{
  "n_layer": 23,
  "d_model": 128,
  "n_head": 2,
  "n_kv_head": 2,
  "head_dim": 64,
  "d_mlp": 512,
  "vocab_size": 2048,
  "activation": "tanh_gelu",
  "norm": "layernorm",
  "norm_place": "pre",
  "norm_eps": 1e-05,
  "positions": "rope",
  "rope_base": 10000.0,
  "rope_fraction": 0.5,
  "qk_norm": false,
  "attn_scale": 0.125,
  "bias": "none",
  "tie_embeddings": false,
  "parallel_block": true,
  "init": "normal",
  "init_std_qkv": 0.048,
  "init_std_o": 0.0,
  "init_std_up": 0.048,
  "init_std_down": 0.0,
  "optimizer": "soap_variant",
  "lr": 0.0078,
  "beta1": 0.95,
  "beta2": 0.98,
  "weight_decay": 0.058,
  "lr_head": 0.00728,
  "grad_clip": 2.0,
  "warmup_steps": 200,
  "schedule": "cos",
  "final_lr_fraction": 0.0,
  "batch_tokens": 32768,
  "seq_len": 256,
  "doc_mask": true,
  "train_tokens": 191800000,
  "steps": 5854,
  "dataset": "wikipedia_en"
}
Each number is 128 + 32 x the weight over its row's rms, rounded and kept within 0 to 255. Layers, rows and columns count from 0. Numbers have three digits each. The size before them is the row's rms in percent of the matrix's.

# o: layer 8 attention output (transposed), 128x128, rms 0.147, rows 7-26, columns 64-127
# v: layer 8 attention value, 128x128, rms 0.166, rows 8-27, columns 64-127
o7 107:119113141123150120098090185158104135233106099092139096155115097086147150093121120144089111166118095142174139111104110087092105193147088137064076110128132115127128084143117129105163148105112059
v8 145:160087158142121140174136128141075126096103137170138151144140212219151153131132085100122037130168116103106114186138116098110113150127135173104151136081141139114102155112150159111087128152161138
o8 111:053120129110103142115115155080167154162103131044129149074118117087136058148122128129118134148098130142128081074133086133084174048075126113133079121093153163156169102121158134112168110111074099
v9 113:110159107092099103118135146137185139175110083130105095088157119098126144078176133164225152140142086135161195148022124114093090160130099163108119186064134101101107139127124131129180115104116110
o9 103:098082161109106147127084089218082098100121132037066140150089129149116111153089108085108152099130149116094120139122142153092194067153147115094146122088099070164126168073102080115126112124147126
v10 094:156072060118155155144112110118152095162103140125088152097078092126127036138180152089157158146116092122134127167147159113158110219096115123166150151150138124119137145147158103181158138100164074
o10 095:162172178165116124066152122213158105148085082166117111210063155111127197144092153168094110174100085118137107109123153170119155162105140166152081132138149107113090144119113112120166153149078116
v11 102:106202152094136076089139150102102117158164128167129175107141065141070166093189100106129151122102148108072078073138125102148160198144160146203103112118133119101140155112123154143127139156124054
o11 103:079159119108177131139115179078101114073099145120217112116095134113070150105083072160171128162091123089096154159099151204178094112154158136109101128164187102127107110140111126114132059156106163
v12 093:130177142150155094135116098123127142185151100120106130141140117159111156178108093199094118093141106119133130102156172143196106137123176131117108091147156158121139170204123099134138085193102064
o12 091:200147096108164141133129140090179156143103081184143127129134101142081134167108118139153121210129171133101173056207151133088136146126110115145111129130103106162107094130107185160147155158139178
v13 099:102109213158190104145114093171195112179155136093116132092168067166130081168093108129107176076071150110102124140083163154101147154115076097059161112192128153184107195119132137118161105094171132
o13 102:133074134097150117128129091088120160146154138142151186171120112163141106093147193151218076151139114135141101109118128067081152149131131115106096146091077124180093126151141125106195165139113131
v14 090:149138112131127148115171076130111141164096096141128131104085128117147110127107148124181119125127132083219132129112114159124182083108085090157118093068090132147108086127108051130151118076068163
o14 085:189178072122116049075119119148149101080159168168176138174109086133127067208131146159044105137098174087150087094121133108126120157175132138142092101112099134115110184079136151163071154147134154
v15 097:156118028134117095160076110094098166137138160157126133127109170201133111201073070153140101101067131137115093087087142176143153091121134157196173140118162167129150156126138133131136110196073114
o15 090:122145124167118197070122094108114180052138101133136172133156170062089160138195165130125168116158154168055160087136175150110141102062088063159104136175149113119064120165152117178162140097141132
v16 119:123127108149076107117099165104213113156114080136176106131095121102146169095140184123209130103131116137134211119058191156176099107113105125152131095203167102168078124105142070122115139079149133
o16 112:144092101087104134181102082153098144097149117154085129131113162111167147082100142083072166114081102088124099104120136084076124116141064138062150170116181110105134106131129108085115106150138093
v17 111:083142208117159096143096118146137111113131138145119104104066093162170131156148125137098134095155176075168111106110170154091119112123084127133128129191141146170067090151150046129155144151147112
o17 106:182097104111130048186144135123128196161184138104188178137138090062108160104096146097124137147131157116068152132129093125131175161175161117138149058182125166171140129133173156157163189130100097
v18 105:146148080105109102181106130091126122154147108122154133164220127143095155145126092171198107185081150127117071100067122096099166124117102135166105128139089126158130109087112159073137139146105094
o18 100:112151121098137154099184169073124092052187139147132114087097143076121123082117155121108175103187144130132129140107127127129100152112156117122129107024127171140138194128077161145156101180156129
v19 099:186116131143220095103142113101106182145103091198083128160134153189183094143148069122107107118151107099097133150091127115114102115175136141133119145100158106100102154093143190146101101147154097
o19 086:109143126163169212126083174159140123103124131111136091147129191099131102159190162138156148200089176135153117079158164094119124186076184162175125155147145151145177097146152083168144130120066182
v20 100:119153119102137086109113095164150153124144186120073111175153120143175100187129098180068091134083136139160088202171121133076093159147152115146129158184124170167189104170095172120124132162095113
o20 094:163133138151133134069170106140122080095126143102165095161102141098120140088149104131147103095171173134085133165143107092109171115115102111185141101134042150154159100179081100159179085105127140
v21 097:131100144128171129204123120098112148152139099170109091127154117142045130119130148093109150148179126156135182146148115149156176148100143126164072119158119115106126161185240071136119120158147137
o21 092:111123137193118104147107157131148213170112117110145139144120148125084146083163142190149144134121132173124153083153144095103111161066134083088128127152191068165102121123196133168154116204136130
v22 113:076207132095110121148137129191135144117165148070108140167129128096141107129170130095069196146125138171148192049162129140119112126103149150171104166133138166084116105108161143144146155141161096
o22 102:104154093123093149144103128097126123132165081143129069084115133112095142103142112163191154138155093180091160146142108153215139140167180107148126101172195121117118151135157142119077091111096166
v23 117:074200087130111145147126127118139103144138158122144210122149161100134144178149146138182138116160135139104143127129121153101132111140150095125118149154099190124108115122154167137162137076094116
o23 105:173121074076130117138137118128102204092181156150112091137089103125087086174149055079108155145150097121133105119071149170150125115153111131164116086177133131111098187140036099121117158132147074
v24 093:072104133196108144155118085089162140065162205106064084048128117137160132140103142183135103101095121143169133072164083135107191140159116110137160121126108131081107123194162095081140077100072124
o24 090:165125152149121091099097056066118199155178112109207144126204134135103120131147152137115106108191137114101110137118144062170141192096092112128156141179065139095092146157143152143155182127119109
v25 101:180119173155083145137090114142089118076124133155172158113149101140115122151106140110150179196086100148071115188104074108131142139206135215132109140120106114127174112116088154101186111131128169
o25 102:127109139151177077120109169174074125072090121128130134155108159135121117149160116166178124104163141169161097184096181132149108111109155081142135187126137160080149162145109114143149144094186094
v26 093:136167149147109144141143085167128083120151114161138147168160167105140182125092106137173116125109117187063112172164133131185109129119092178137059089106114107122071136190123189081109152128122150
o26 093:107112176076116117139176139130097141092147136073123132128123097122118116081109190115134120186089104174115105116148161173090128111064111104186189134073109138106174104167048170137104141157151137
v27 093:089104127143107127126168106143139154128143142081100105057131137116144149102090115137143126173105127175113129138159155139178140137164123111140123108072133060152133125160109100188123109121131142